config.toml
num_hidden_layers = 11
hidden_size = 128
num_attention_heads = 4
num_key_value_heads = 2
head_dim = 32
intermediate_size = 448
vocab_size = 16384
hidden_act = "swiglu"
norm = "rmsnorm"
norm_place = "pre"
norm_eps = 1e-05
positions = "learned"
qk_norm = true
attn_scale = 0.177
bias = "none"
tie_word_embeddings = false
parallel_block = false
init = "trunc"
init_std_qkv = 0.0538
init_std_o = 0.0115
init_std_up = 0.0538
init_std_down = 0.00613
init_out_by_depth = true
optimizer = "muon_variant"
learning_rate = 0.00704
lr_mult_o = 1.5
lr_head = 0.00826
max_grad_norm = 1.0
warmup_steps = 0
schedule = "wsd"
decay_fraction = 0.903
decay_shape = "pow"
final_lr_fraction = 0.0
batch_tokens = 16384
max_seq_len = 512
doc_mask = false
train_tokens = 145500000
max_steps = 8881
dataset = "wikipedia_en"
Each number is 500 + 40 x the weight over the matrix's rms, rounded and kept within 0 to 999. Layers, rows and columns count from 0. Numbers have three digits each.

# down: layer 2 MLP down (transposed), 448x128, rms 0.0366, rows 295-361, columns 64-127
# gate: layer 2 MLP gate, 448x128, rms 0.144, rows 296-362, columns 64-127
# up: layer 2 MLP up, 448x128, rms 0.148, rows 296-361, columns 64-127
down295:550407523525413455475525469617478558602493513485431550503549489529517411519497483538463494515456468479496473533491465445522487475472470548498535449540508437499519527451529459621448527508529449
gate296:493499492481438541441505479518473516503479543490439498564512467547464484563506487555419494463474565519416439528498455570508568480383515481485409486485470441465453509546522569510549505473489474
up296:507514509524541571480497527511552481457493448494492499517534533548487497531517444435437436495455520524491439564536496607508513552448487477515443473539478484510519465493510580467559518514516457
down296:495468456464429402492468459541504529553501586489471484476547530469544484500462472499441605509533501545522523430480548451492515459496460470481536478430417496537484495506491539531449532566571472
gate297:534444540390476476480520524458499511519452486513443524518497539543528456455568560484560522476566586491543524512485487447470502473565448496602511452557529518510434518495527444560489492479473500
up297:570414505441500514545522469429455493472461497460534565504444506490440478437535477516586538482540566531516499541503492489506478474495499507512521471504436493480528514421519485506495532502526488
down297:561446560483457519578521441473389494424506511500452546496455557533488508461520465496555502496590611498503501461539518495500442521503489487534537532524474573503590563468492531524470492545488515
gate298:518455435440534443505486467442518478519476527506454521488495493521516507496481531538515493482538493466485485510528572469465475502408506440480580539446470534440468490407421569512533528523488492
up298:403480493472469438448503553516537514514517417554480532531552428558418500511487504558484475470482564577528460463467503530549468482513438518485512464578462526528485491503475438500530517480549517
down298:500456514474499509438509525537523552472506440458467489513462462547449501505493454551496428491501565508595525487489544541498505518439464475487476497435442552441558540508472516471493423450542527
gate299:473508540449497573484608471543523384517503513498518477469490516442499417498560537432522521509522516443549440490541497460458552472534460532521476448614450604515546495564481522394480543414509524
up299:487507528458485503459550536508478455520509555538521462560471516479508405519525486435494496521498529428596467527524461484479495488560488493476450441571467571571580558531506534487529554461476473
down299:538493510532523441465473480429514614435510491420474460542493451504483536484456457524445499460513504549449529524511496461482408495475551507479462589400579485469402492487512473571445502576492469
gate300:504514543556522490534498493466486601450486535493512435483523513541501496482510476498557449375522439500470503499515518535447540492492553487516508537494523461478509463425480489485488466513532406
up300:492514441454542541470541538523489398548498480499475525502456497508481507539397531485495532501481561524500497448490484528526479483546411569488512495476467534508509502513492470481493557514515530
down300:515516523488496496494422422504473560429471513479461500466538420462508507443492513545493534466526453511480486551557500483491412510456526522459470548537509563485514514493458530477471501441579504
gate301:477515530504492514535476486444529558480534533397522476457550539392549446507511549507518466495498509498487599507466443538555523480459485503481432526502482519441487487528525433506466468498524521
up301:528552552439515481551440622444491518460548536404467511476535490542556451455473517528503508505522511529442432530466402563442505480468520478435556535507526534512465523494507493489478496555510532
down301:485594521484554486594497511327530529521535523433456527442470555466565416484488509539461529462605456501475586541468451490432560541475498450499506487444474528408393518612538477507472523506485486
gate302:479577445508532532463499566503540503527485531532521563514518457535479456514460562486496535551475517495553505546585585459480519471435469523560561475563613527514448492545515500453474590534445480
up302:553530551457524459479560465467493519468537488431505527484500498533544532443528502509518483513555505440473635451464510504498553518535483482501447507460401502542436525506504577546506437526528523
down302:471522487513506466442454547551503526503505502453411583554461463538510488414431504469550484461542498516521572531498524468497506511546470479448600458533538479529474557517497570482565517528506538
gate303:448480502515513511458506515525515524497519481506507467483508513521560518516510484394448525492538509552496514498486563557503509483518481524498561456507459556485538518521502524540456429512511539
up303:512525525554492512477532502471457523529509511449485446493530480507525461495499502405465474475499512541462480474458465505463499512546548530487515531507492517471493513545478508539470471447543535
down303:520492560521491445493529516503435494498474474494493478556544442534530497494495495463491452498512492510484537511454504510463448546542537525475531494511506546508555550511480517535526450472507499
gate304:534469469520606605558489523515554495548569484495505497551530558460414497456529519519473503475571484505543506495448540538504456547502473451466497481506513484547508438540497467439503463494521487
up304:447505534552561453521421453503513450529548503440545471528453445494482461446466465515518516510529509505479562474512431491489463464425533492507523550537534526398479597528432493575487547522444499
down304:483531555538524544504442513499481522492514524502501532501524459510487378466573467540552469501498528530487483480532476494492498425500580580531449503577498522484456477499468563531505506506498481
gate305:465586451510559424486440443495543439408556530493503514481491522474562453518501521469536485523518554567495508510504564527461414502491498586509559515443497542468559519496488561517508542540519439
up305:503421525456450523496564499523480551543550453501484491506522494507470503475497449533486543553519503476492492538407482478570527494575510378492498515480512547442463504414586446427463497475485537
down305:483485508476482589450536459494408530575520447488448490497460501502450580480509427509484538570602406492481533511477465427560517510525525423482518463510498540534462531414560452473471470496428530
gate306:511498493506476501465531513556485505441553538514566477511551447509494466493488510483499455490472497487460503497486529525496504483477458471440519445530495490495520498466470599521520534454467451
up306:532457477520545543511457520493431527477494533541465513529480478467470598489435459492499496423527496565541547558546538493539433452517568430546503532474529564495488452466506493467551542486620512
down306:468507477476528539502507559484425503492461561596447488560438445502465535526468494564486521467564494514598509541543506467554534474488537490571466528517465590507445510522452500451556520487576482
gate307:489484504552504462491453470517555482438494482557508484494530481526494538532537557508537487515502498489491518529472506539523526485540510448561507528469448456462557488435555549473497469491441505
up307:498493554519450462507453495568470507457485503517458516500514528504459557530498500550579470526478483489527485523452465538499508471487527451580511527504468483477537497437554519455523467507451526
down307:497482524467494549470485489484511500538474530473501562523512457470499394494492448472445548443476483473434504492512495474471505526509492538427517461489568544566465518545446474519512524544542501
gate308:501468499544478482493563433475526484459504527522484575465500492472499511511463501519454520520502543529544447567525495457479491488557541520464492511510540526554444555516447412519447481534516494
up308:602498548537486403537518468563500466463567582536590464447456500506411512485429510445491520533493549532447489560464491450515454599522546455470503449463532471543431513496480500551432503555476500
down308:550522558540492408533494493548461462430560547502602555464459528498449482580462505508476549487466543489469482558476488486472461507577571437491478429499519511516506458492447504475530580533409526
gate309:553511497485582506453532480486609466494506498519475518441455552510568498507476453531510421520489526511480475451536619473537478498528601543469469465441533518417512434473469529553434532473428446
up309:476416474472592478464474563436484432504504492430453434448534514418532488516477475484423480521468549532553438544521494557491461408554482502523455453413485530402551539463438535508476506555472543
down309:438478476401455546500535499482583494475567530411517504464516545416445526467463498564567483468595469487492441541503531585457549593451537533465466559518501528479583443532497569560490477465439493
gate310:433468507415440472505532540525494481547397450494541541510495503426466444441416482528438414521451506539504449502400533529511535461452580511577509470567501515457542494464510604458584519570553412
up310:474505502479421488502544543463517481450521492499499455539527517543538546530525456488467432552475490464513507478483503495492580440519522491505396439519438505446468514513545535488489442555447454
down310:511515470512499432457478548453498491487478445538497444506464532485479493472520505528429433564489480479421482434560560502474601463566540597533456479508469578498448477482502521539491494479521479
gate311:490488503514518498435462441562548551495492522591529566524464495508476520447510464550523502541446537452495512445459520525536522521554420537486503438527517498465467423504449495406489539469557578
up311:476434503489444540456547515489472456530465544572523470476505506515483568523492567568510490522440443438554442420553568451449416507556463599440521433584460441490462413561569520501504541401504529
down311:558406543533556518514562467476481507545514491524523488501450526460508505550509499459464529500492550505485485467613586503428516525522484605558510448610511464503560469552479519529531493435474466
gate312:531515529441520493480510535534515470522492489481541504478485508513506468519466499503498515515486468520559509505484497487482507477494472528494501486563528496501434479529495442523525515465476511
up312:479454566444522512489524545497568439497487528468585540485530498556494382513480483569444553573485502450513423494517500455532548505608434528435456526520467494548586467666504444529514474480489479
down312:524455507517553521529427516526522471480513514486538531450474442502489489477431469527412542524423447437511435570504496466507479507578476493453496513481540551500574484530510483526498489551440462
gate313:494566570527442551522453499469478564588466490464564507472568519507477475512570533508474491504531452462482539531459531434480526544472509513515516501506524448439424487512528481532547499482557442
up313:513553576466506500500534533446454565563473461473508474521513482543495525571519496449521459427567490459515537476526516504471530475450529503495465466459503441466476484579498467524566463480520479
down313:478528505481458503490535506475507452556496543471564541503563557508479518492542530477536417545540504480500480467456515477499516519531480534481571481484442534556547547420499504492492496434505473
gate314:496493531522473394551521453558446477526503494442586427449458568493589493495534517533542477528515555446493570521532524390435513451548586485516495480504485498461479528458492513430484519479521458
up314:502633539539431545485568504527535531466538523484491533507515451583509457547560464467490524476403494483413495505529475512457538518522465517426377521504505552499485577636528459535395423477568551
down314:557445446472574591482448596479550558498486508554506534481553494443432491530486460532536484403535479601519459473460444545510425538460488478470481551492538442520506447498514490475550421528539508
gate315:480531512548439536477585495477573568473441442488479496534534407464482480467526493507540537449467547507512413489524548621492534543469472495498473489493514458479505555504504473511496485474477539
up315:440478451520532541523512495502462577503465439515528491528534441604439511540578475524493536486454469527459512492569513550490490605521508471504437465516461503520497495559488465487447421556461578
down315:570491465464533518494524476523376468490412579519498478525440579547508471574514498462475497558389442453441502476458479384571521487526563502541514536521459483549493481503429520500475472454503479
gate316:517523495571496447582469473524467461490529429408504513481519486495461508443513499494510530553548470429510454561498450497483479519540493548515538538503551528431514493535469498468493361561474489
up316:528511502472575527453546470538476490518500563571532465554445502474581441531557518483487550497499462492489544498497488503384521497514471504525454484485528484457468553582536508488527585461475603
down316:526537436503464511491437467507507606502468558534510533505527550492550456508496542533511519535418510433520518492520545458553529465541483484453515496530498525543465535434485515488539481403505522
gate317:487482466555453537478486488402552453480515559453549449528519531471477485512465452499526450577527517492532495491575497476521530505544498517505523501496478473482491469460496486491522550498511482
up317:477464480438501508465549531532488452444459420510579551463530486425449516518487481529477489430429452468483481543485604494499449510462507510487502505492485505544485511514471492537493486482501479
down317:453429469432472473494558537494504498502455441475523585487496481446493537525457494578521476428485468562545500479446567521495516536464495510462488553479483523537443565480539515549520522518524465
gate318:446484466521424564512511484512477460493499477480526464477530501524530501555566435522510584459489589469552537435490522475443431445506483510454512491543504539489541505494513388520505441424499457
up318:421431433546438547511517499531463483478527483508524480481515473546518494566586475478451555489476524463546481451513540443439435477553465503408492442477510529499547485537515406499528441422488486
down318:586533489519629440524456492493495527560441541521535490501455505448480476464395514557534488513462433519497519538477466557472553509492521482578544586476474487477514521502490548563465537599485550
gate319:461482478487580524453488513491600439499483451510466474495443525481366449437474498472503509522572524546481445542431413489553498454489512510525572586566507520494498493436501491470524473561524505
up319:464450435514557540480563430509515437470466488475579554506509506521475549512531509505513483511514540427540477463579503458459462425497505569495446556509430455530498542500490487533471479513517520
down319:473521509497373498493559509527504501488491508556506523422472573552516516502490459467543480547497549439465547423564476476483526453551496546469449476519489500592436492537465465498453441536418442
gate320:471553565504517487522468490504518609470559488468475462533491491481567528529529531548485467470570565529500553509488453472545463510451504511493468526481458540518488481520520470496534497547447514
up320:503482495462434473482515488454520457558445437553514570496534546588436550487497509488509525528477434492464486502476515572428541507503521473507514502485544478506446505476504516532480496504518515
down320:476512508461513481459419555594504578478486449482434523512480484482562488486474503508467454465469485536524472507544500536519458523502558513499502493533427426488464460488523546506550461502463468
gate321:479530524496435508542466476485483399484485534503457520554511536512507485531533440464530521461532529499544450442528507521573527502506499467479589502530424520464461462512509519516484522512462440
up321:477489455519539451489463468464430482507516470512523532456506501439516486529515487430525484494473493504484522465545518469459475491509478458445487512472500502478470525541485491530474517499486447
down321:481538495475511503579463493480433524479454473544519546413487470493518469441497438468533498484465441494483517511500534511466499501544533453459412526505492492492487513516475523494502495540525496
gate322:475451426437557514464562480570467456461513531526548516465470493491511432486436507522420507551580555450532434436566481512517493404550409590431487511434453447447541461502499408458577493435420534
up322:555466523458513455544466536488532488559491505468521499462544502466516480546416487496524487475457505510467483437512504452445501503492555469504547541569520528513539541533455538575478501487461512
down322:534505535541477435534503525468460490471508522504479502537541484452565464558540472434511483477474462500523593566431448502437441612534565380573547477482568529487417487538444551489506470535551479
gate323:498479491533545525443528533499542483521461552532478494459482486506464591527522518490482510562524503528483455479480536562455487530509400477480587525506495459486510521486449557482529443560546451
up323:483579486473514541619568476516399531465609512481564533519497548525502487522531509449524592429517440467468577415440489468553574445500469476499479477542459586413498538511537445462502496490474474
down323:507557495444548536605514498550470505453620494514597500547494555486454494505542472450518547451515444502525521461440522508591536474511479543472416474536500561423529545481508485537499466520500500
gate324:444580541534529579527459532537502578468485460576504523591448474498548411536509534498488434476509505510497520479535462421500546530422510488494461534580472534416476470478529555517499487515482461
up324:473499496382607566529532464514488487510546476506541514472477490522482530471517519502458507549627532469531497538551520450523425515471528454445552571527483529484483476481559495465434516520459510
down324:522442444625430449474462488474503513475452540410533500489532485498521502525497469557548457545518504456603514502420463597458485483531492505516397501410510523470555538484438490474505460475498466
gate325:511537486490510460509485519495514511501506476486438496496490501489506505496495465484527513516518467498500493523497475472456493513491463508506477453523475500459457514487482481491480482500488525
up325:497512495510442467477499522556381525543506522520474528491543495494503543532482498462583462514442532485545482504487453472441533484450530525540481490476561485514400517495509498535500426487425574
down325:525469476517437491494579516503437513537493467476486465524459592484531481555494486481590439562527495556528564476571505526556507465483504525578464503527497458512433522524509498486468507447484541
gate326:594478446488562522475407471474530441455497536538383513566507539482513500424536494513475511497525492560554507517508544472461418519530483537528577518513563496529587574408442517512456567564524479
up326:506511436513536501518431482545517558494542538499427452523483502468485485481461454527494492520461471506475540513524462373553444550575433545455520497482521504575499476521517522515482459491482477
down326:494438465480478530506470431522473474494422491440507509484426500464436479501493496452462533524457475522556446465521444438472542470519362507500519502468495534535504481470499498448476491480496564
gate327:508511534420425515384543500600568508503491490555531511525502461453461472440465565439473452475365505532540487431448540458583482505457479496533564409567527539642477457543458502508505435475506529
up327:459532503561486538580528525472442479432466497472475491488474522530518502539480457527492522505600496484465519473500444582439583480484494513512494501467428460420510556426474504465487571564449476
down327:518541520473499554481514504426461515453502491522452459527517480518481496501471499454501470527529493549532544441505438490499497445504496452498540414447459534520488492480510478519524495573534534
gate328:485529493496446576504563489464458438505522497523528461474522468641513545473540544523519498560516461472484492520449549505485490501518458494521501473458411487460517551549449533554570456500493491
up328:459446462521582446483479509536598469538532502431475508545504543409482445525516472526499529458453524571525472496542500453524498514515509483428498455510504548523485433420534467440429526471515559
down328:477450460475523429491572507534559554422574519426474511554507460561526533536512523496531491413497528462421464531487552490457426443443487488455491447503531515507520528451500493422539443505529539
gate329:445440543499518449515447529463574465508539501465566523474465501548467530485564409512537503549438415538623554570506571508569480510532541500476519519472506552457443518456513459551463446563436465
up329:563563463519474567485515495553495481495514458559509495472506403448527492543453597468482470466522556559474470487558459443431465517489443495513496469533547451553505470514475511453509528433553533
down329:573517508491472583547500468548510473414523475500501510453505490519521479578516511523474455441457464562533475473511457503477464488446401435536513550502651532569520518511451483522504509442514487
gate330:529475533486420460546407479566557514466469422437447479501539526399535509539475457502563486519453515456508570512469475494450477569500511470513421513522484442463501485579500499506454532502522512
up330:521527499432472515544489487502503513489457552530537451502422484492540534480502577473580440471507541489517490542513501523600479495518468530553486535423460503521469468452423520398529661513608501
down330:506531541546433480477515463498534493473463503495484532522589578458466465444521493544452549511542524503431563511482541567430480511521560512489517474497533536515513521531540459560505448435483536
gate331:453413555479493533504504474505552485475501484490481505576481507557581529549581495489538501544507431461469517504535530502445500517446508534504504530438461439461466516491438510537520553526439438
up331:536501505544483452567433434472490465395541429474527475474520549477445509486544531494539509527504478462487564556485480469606507575504611446434493459426485525468469517549563464476436475525487477
down331:503571438521512515492476488423521482482541445503510445509466476492401514494472502535484528496527548435516567531449498469518480517493556522551512479473499512563471515413500561474567442545519505
gate332:489461586422510523547494487502450402471451454490448478507468554495575531435547444564519578469500548529482509530466489529570478502517496534505444511562501533505521471414459485499511484589528510
up332:466569573403495526472553527477440423534490501535517547442509550484548485474511480560484538469503529429477470529424441531503528459572456499488433513560438485460470539486543496492451440500544478
down332:538501519576526486562491514508489520507574554458465439487539477596513463559546558491498446521479530476551564491547545467527555454472464438523509467447494544507566477522443441493492545433449483
gate333:525487521447490443481511489525517497484534514426466429505592498460451451530504523476511436531517536559492564576470493515492490515517569435488522497485458534470478493456510551521552543484459534
up333:467464480517569511489499518496491533490436574461453506534467481529462568510508463496456518519530480482527456481515469499514521501563486509517502530470560435480552481480551486469499481492477547
down333:541463492517539502504550509485463515451475562530583541516472464451540511554504506473471444596522522536515445517548499512539537528494501455523477506507558450462475454489492478479507415493492528
gate334:522490498437550519420544487519540592520539477501639478520437533511470483507496448413466439556450533515439473483534542504467471439476520580451500497473535417428421465569551423550509498501426527
up334:474396486530496549477509490481542427478508544530478501490576527471481497546510483554525455528447424516476477572603512485472490476547547532487526512512513535546496521398518461584409513465481486
down334:497561436438483446447437507493533466466490560475463507500527507500483528563537550469564464547565496518554505456566470469454521513554407527502567514576437515500560509527545569433485456512457439
gate335:501572539475514518442503614543431508449489434661450519547553484552502544428500554480522504510401553521530453570388493468570474513517513421503438460532483509560473469526585428511540472498490468
up335:509534476539554483497535539512511525536522499432553506428416488470461460480557489501518443491537484492468522532523522527453419472449513463501434542466425464573591489485409406525559402465466544
down335:569448444473592539580503553429454489412488543526528444501485475494502488494500536508564503498541479502511427490522504491540425429406525537479396496586541507549492544573498434549477401521483537
gate336:554582448489536495490524544523424516506450534524470521477467477531510522509495491512534550470495488447488517465557519531520506417448473525563488552520470500497482495533479458399500505461545544
up336:505511510455505456437513550561564481518467500476458496542479542540518511540506519530515517507445492460620489537493511451594501497541511489520437563554473501504507484453461477556449430537464478
down336:482428518488485461416499559526560457546463494509476473515520484401526429517533491535548507476456519492525499494512523444589500510534522480464488546518468544538523522482469518487465451511462437
gate337:391570548517564449531565511478521380466502500487433590533535546538586480501523447536514453524535517427504456457498528401514508491553490541467480476462414473495510538522506557453525485496445400
up337:494458446486497618458481536533477628517505483530531540558497576432379508530506518480548535515503466457488476520467554547515529472543440565557615449472524537556526446503540470488527462502491561
down337:509554550517572598513411534443448569596479450561544518541347513505400488434488545442485537572448445483455502434405474479529480416463496510480543476467505456496467457490558523433521495459482486
gate338:514468465453562451488479408463440518486507466490497481478506506480552571482460513501493528495502474535496454587550571494511463544536489510544539458441476471399554555407469520537504528568486410
up338:454450536487515503494535566496494519489509524455550528467475431533390474499518509499449428493534541513500425505473506456536506484493606465546514539556487513500458435538525521441458428489492497
down338:511518513502493489440510503454470473500494507493488477471481501520480580486484547470570477468549467488430458487466544616481456522497511460491481465501502460468554526519550476497465558512507472
gate339:512555540496437489482469597474507561573424470515488494517429549422526540467507507431509479446436530495501510471426529556495578489462470511571523519518515520473486506492526530508491498470610455
up339:589503437564482449531470433561430474547485547456515477405506380569530510567463516570496565467481518462437506532551505509491446515516470514471474511411446523529494452450471503487513473496485466
down339:500514515479589530483506445559468447413499526429504474438483507577538534586505574576443536479637513462502534442573520525465428554421523514455475482516403521500509556504469557498507488522441500
gate340:550432498532520493540555531507531499468522479454522465452551503534466487503513480539494520540466433523470435505517459529488499489364488471468498543492447480414518534569496547538517517519461527
up340:512452439591472480494492502513500456459514474506555492484486534506475474456506521484517482511498504484510541514536450503512499567473549475513508465522491512460516519529507550508436581507473496
down340:416487499518489441470435464551510514516433468570538515550454537451511472467511534528445522475475536589546568478478501496519505513590573510476448437513540529517459497472505499423440552490482453
gate341:489483497462570513450502546527501505537516551491545452557579496452488465534473534562537520564557485516520457451550464536523463489522485525497510495499565525568510424512456480485466456492504476
up341:582471487527448505518500395533473495451476482509516496468428505538494571484502476495428493430510524544500500521440489469498449528521528476497468498474494485512520559484506513500437476545485532
down341:604475470542531528557521448495546532474510434552445571434448493552517551461507465487467497459426554530520533486463552502503523498556481436533513531511501502448556533552510514528435498513536518
gate342:464495445503529460488503497508492463525460467502442475472560523456519516538468589526483528441527490478460500490450475514574516480461478540503463562496528423478523490487487531471562438435493424
up342:525515513485528462451500594478510498545545550520523525486507500520483491484515539524513429587455458473512472505513458491505503534544533519484547481558480504505495456555513501500512457495523527
down342:527488476515513485492502453514438511518523505482461496461580536488477503560458563553543509516537487443469499499504457499525517486514463536517461511537534482516543502522473553513516407434448483
gate343:445500522472505486504420567487508462565428466553490557517536500461504581481405449458438478490538550473503427498540433544559532464472455552532533542512522457490548435547514462527491505501519458
up343:560521425502495541521548489511451538448535538453481484489488532552445552492515420534483471479501493547437452554491497536469500493466455484505479535511487513474534514517511511521542504501501574
down343:510490518480438479493453544495540456437525478556484454528454511445488509490528473485414431548516516504454540474545449502459475511519479506515502460510458487468479395483427536498440486466590473
gate344:511497429471478527502542454555499457471495444466473430514509479506486538534550489603526500496517499506542556453510539518513479491471500485448556505475493481494473505513455425493532483465492547
up344:515453459475506500517486460526481528493531491550591495517473509465444432526429483460386541524531526502506473430474541489508467519554479542461495443428519479557440418551521531515520592473482492
down344:530526457459575529512460475515461529511524521526531499502482499512442540508431515498496532504467516503461481438477497440519449561527497599391435424476573460482479418480550491465515534503500522
gate345:545542487435593473516405435536494431444563497481474480522428500454550414524501571482548488477598489535482555511555491420497571539603495549442512518362552470457426391496497556444494524522470468
up345:545424509530453562535519488482430468472519493492569569464551496530467469469538377437528577473461466466548473518561436476517455541452525470510527532485440499463617502591486496480413442530515438
down345:461498490540434558573480516409464544542516428527507514446582482451465511481587480543556478500427484432499455449426493498455471517382515444510458468563468541536528548524464528563460455560477457
gate346:529471516542526499465485528459524528514449528560380549545525472485465569496496484530549479489461488554517485523528582504471500502584451509475466476527519552499511449513475536498536523493565400
up346:511492479490503462575477437532482550431484484413510433493437577483400516493480416460476562477570513593493454435394500528487489565413493481468566567456435518434573435443530508496611549553491511
down346:491482565429547545570461436494447504498562454418553463553498542436447465497536425489494491421537460502494399533393463522524466609469493511474552549481501419513530521475510490480491468565494510
gate347:444457547529528533490492502450500515507582454552458435495491497408533498482495466461427432538506494543520526553541558520536438574508529501507465483436481486463489433489560490516446491428502479
up347:480458527491500449456567483464530458457445494551574524505484484523501531460535530486520440459546577474585493500509470472525478462515560545515517498478455536459494485458467446479407575467457449
down347:434536492483454456444497529545501582519540408516463532478555543469538516496420547536480496502571519514547554544476526552493485507514493490517426469518486452470522530436543480471463434564520490
gate348:451432431564490476472486486534524470531512538513513500447550410493509508512462486489467524517446497519558527594597548523580467557496490501452488475459527522498515445486475511511450499528422544
up348:435541412534493555452513525520498496485508487506494531510500488448557465558443492496528452502497472540516502499583485491515476523482544518455509438429496516525554499515443477460549510458475552
down348:491533485521489525479504568487467555482551481434518483453483553466527491563488507439542416457504518509491499532481494539479498490502423518594512423496466485494495458463527538521535505436470493
gate349:485468531554466531523483472468502483504478440504428500496472537438473546477458539476479498471529511546574481438472475434556513472569560558491545468492529496519546497448527475461505485483502510
up349:437495512461503468465488447524491473468506475482469523500535520458504447504495496458510438479518501510559464408446478413544521547521543489444493484473538538513548473447478470506437519554519451
down349:491555519492579495458524486495520536497427536496505493491462518595529468559498504532508475534503481455489508469462471478503486548429489445461462466437530493474527536504464527457540503580507483
gate350:470493530496488464468420484519548517481528560505433541535469433446538498411479604522561480522564540483502432500551549576494522429468528539536513547511477557481545505393438484449511499585482495
up350:443578539547467527416503561458560476460532491557497541438482480522558587499532548491460521536500433481406486421439524518473553452465501448573550496474485484462495490457429436579508516522531459
down350:523561529450502542415484517480574481438564518571497515528526479513537585472449542472447490536483499546471465417446500623535532427462510504570525536533462507431484483393405485525515474567558493
gate351:507540518484499531497465539527486465512452520538406497547522481545517511523461490527495528432484494504518453422515463509508532498508449504508517540504540510542570571486481504504474539482507450
up351:526550481505547493533473551489523511517516522466485490450560480547486568533506508502576522511443452497505586469546508496482517515547458507506574525508564466535440484534486518492502505493529512
down351:509490531428489476489471543526500531501528455448519533503539508512464510494539495526521495493464525467479464523492494518505540477515524484517517502551428493561532537461518501496420480430486497
gate352:516541507483520553500464507527478494557523498543483489476530490480472516464483493430467457417521518474463477556432497472476509478478437541557486448538512516500527524538468449496510462435530560
up352:440476548497576431514467574523473499460462523397456513505512556417401509518459392486556458474470539624502421482436404550512538512399509429495548516505495486433532498368587522379551510585485437
down352:471427518571535461621494518504440464489560540382488439492495548445479469521500411504540488456581471530516422568425441522565526489472482486522530552542450498430463503479519554469469478573520498
gate353:473460492479510531463497511539499477583489473526508509451518552477532445520492563542449497388459527437560427438438489479454454473473512529474477544501478467546476471586458519551464522437537438
up353:507456530485507551492507554541478468551481447488437547512518468543573457487461504520498499382476493533459440447452482475452460499461517502445493605402556470528496494597528500501472466416490472
down353:518499586515520459535413533487494513505502494480525487492445559486551543512567440460479563516570485493496513576534531533460527480506527500461498504519501456504491512475516450504518501462475508
gate354:462527468512517557493507463510574530504479517514461523618536545538514466552484499517494498460476492532478505463508509537496520514487476504572438537429513460495514530483474470481592463486511538
up354:508451503464528551469490473511442465490450432528502538442466499498505451477492514514464538570517411530559489510479527477456450452472524524528577469555482467589492466461471524520401530573505532
down354:443465459548483488489487510463568524477513501517486564493535525498541552533522547511568511488467525524485521444483461497513507515490450550542496564440548513465522515520419468541561487521512525
gate355:506551580468444463466542528508512554492451476551517487512539538527477468460479520479473550439498568478586478496477452440558529512531514540509435482484523487484538473483507461484487456416443485
up355:549464474556531517532468482501522568451488454567483467501540553507476540516458536507466560462467539514523469466545481519548545552476512562551459460508513440474469483461494549473486531495475496
down355:481524554483437454467487512447485485532512423505547500437508507480495481542496457510457469526480502460530512516497479448514467453534505439497449506542485452536492537480491503535475543449529474
gate356:558543543508501483540538485483486490457433512477556490530529517445511549483532599462543474543553502538473481526443563450482535430532538464499553448517546489439458432519520556516486496581469495
up356:474549487482444586569466547526468484518476485535545479526480535511541546586565503521484467401549529533485490484525529444596525518451476443544483460509465512515486539558467527486467564520529510
down356:474465484532460535539474577451554481474581497526548491473476435484532602549482489516510443367530486479536537529544512514592507498463504442565438536531492518493502567528496534554492515497504475
gate357:510485547551456503476476521529516515480508520608492479535501532449536536492491494467511488521490510460583467507496497433514529528594557473522520551517526524545532543493524459473434479512467447
up357:503528461464553500516527480496456474521508487459506502478517484568482437525487506526468514492498479510418522475490464587498481486422441533467482478505484461467478447524493456478539521487503544
down357:424493475507468500458519517511488472478523537427518495518503460476528515506509563485472482557557472469520491487500489430509522507549534508453487455531517488536434495510467541537527445525516434
gate358:549531496442526495491509557502549515526502523525510544450538457547488502493441542482476495461567526443421516461501518552512536447565493534463535505562480531496489521534499491483494513552469487
up358:503586486558499523503541492501514559518549533482473496513527475609498580438521501482515471490559473516433613455527574517483517509537537495520572451550526488517462473547531544465562504507470486
down358:534470505499486505509453525474505540578535556487546511483525424512513494476447497475540471508541535450503569462549559441510569530518526516484526521495524531499504477553508525477481479499413443
gate359:468501502444492429482516506514538467512555518536528465520475537499488473499425558548519484549489492501514506500498482513472482515457496447473512534480524534418448506434564497514486547549501477
up359:479541480488518517458522510483534519450503513496485553481554517498498467453504553482470493515529532510547485503444502465478515504498537501535509452487433438487491495426490451458483499512486515
down359:517529481499518480469562554488575532465481542469511541471515492494480470441498499456523498504508495477529442572501515517495514514517487529580535495492491379484489478467478487490516494540464479
gate360:455512496590475530536535514533530531435502559502488505564478467493552475522537528443464470554512502577520495465493543504492469497507423518536541471500568501508412529484531520494453545548510547
up360:475518506559470534506500561448540507539542568513534523470516470516502523465533512426448513449579464534513507491541496539539508443497523480572579478523519572502483517442446459560499546582476458
down360:497540474539517520542528628522518476448541539501595521486541446513459490494535491450427486527514500531496492450497484512550426469482511526545578459503487522426455462436508409488486490601474468
gate361:484510518483475533447498478511582527600445539500422502513474482458528511508522492507427515501551494489571514451523572569493561514573492563478502481520536510551431511518494478480556565458463496
up361:519499471494535436461534503488494451488495451545496570505492478495473453494477469514507480452482490572546495533571540434502420491490525561502450491495543503506424471487553486528495448453490501
down361:454458450439534497476505453525486456478475520488535509513496498535514493534490488481467508449466544567511523487552550433515469500528483512509542446463488433564517463471478454483425479481491501
gate362:481456444579529502488478567595548564472515481530508544536506417427474515499512486508500458458459539533472503591461461516525472471518472480456521492555515497550562517522485516488524437454573517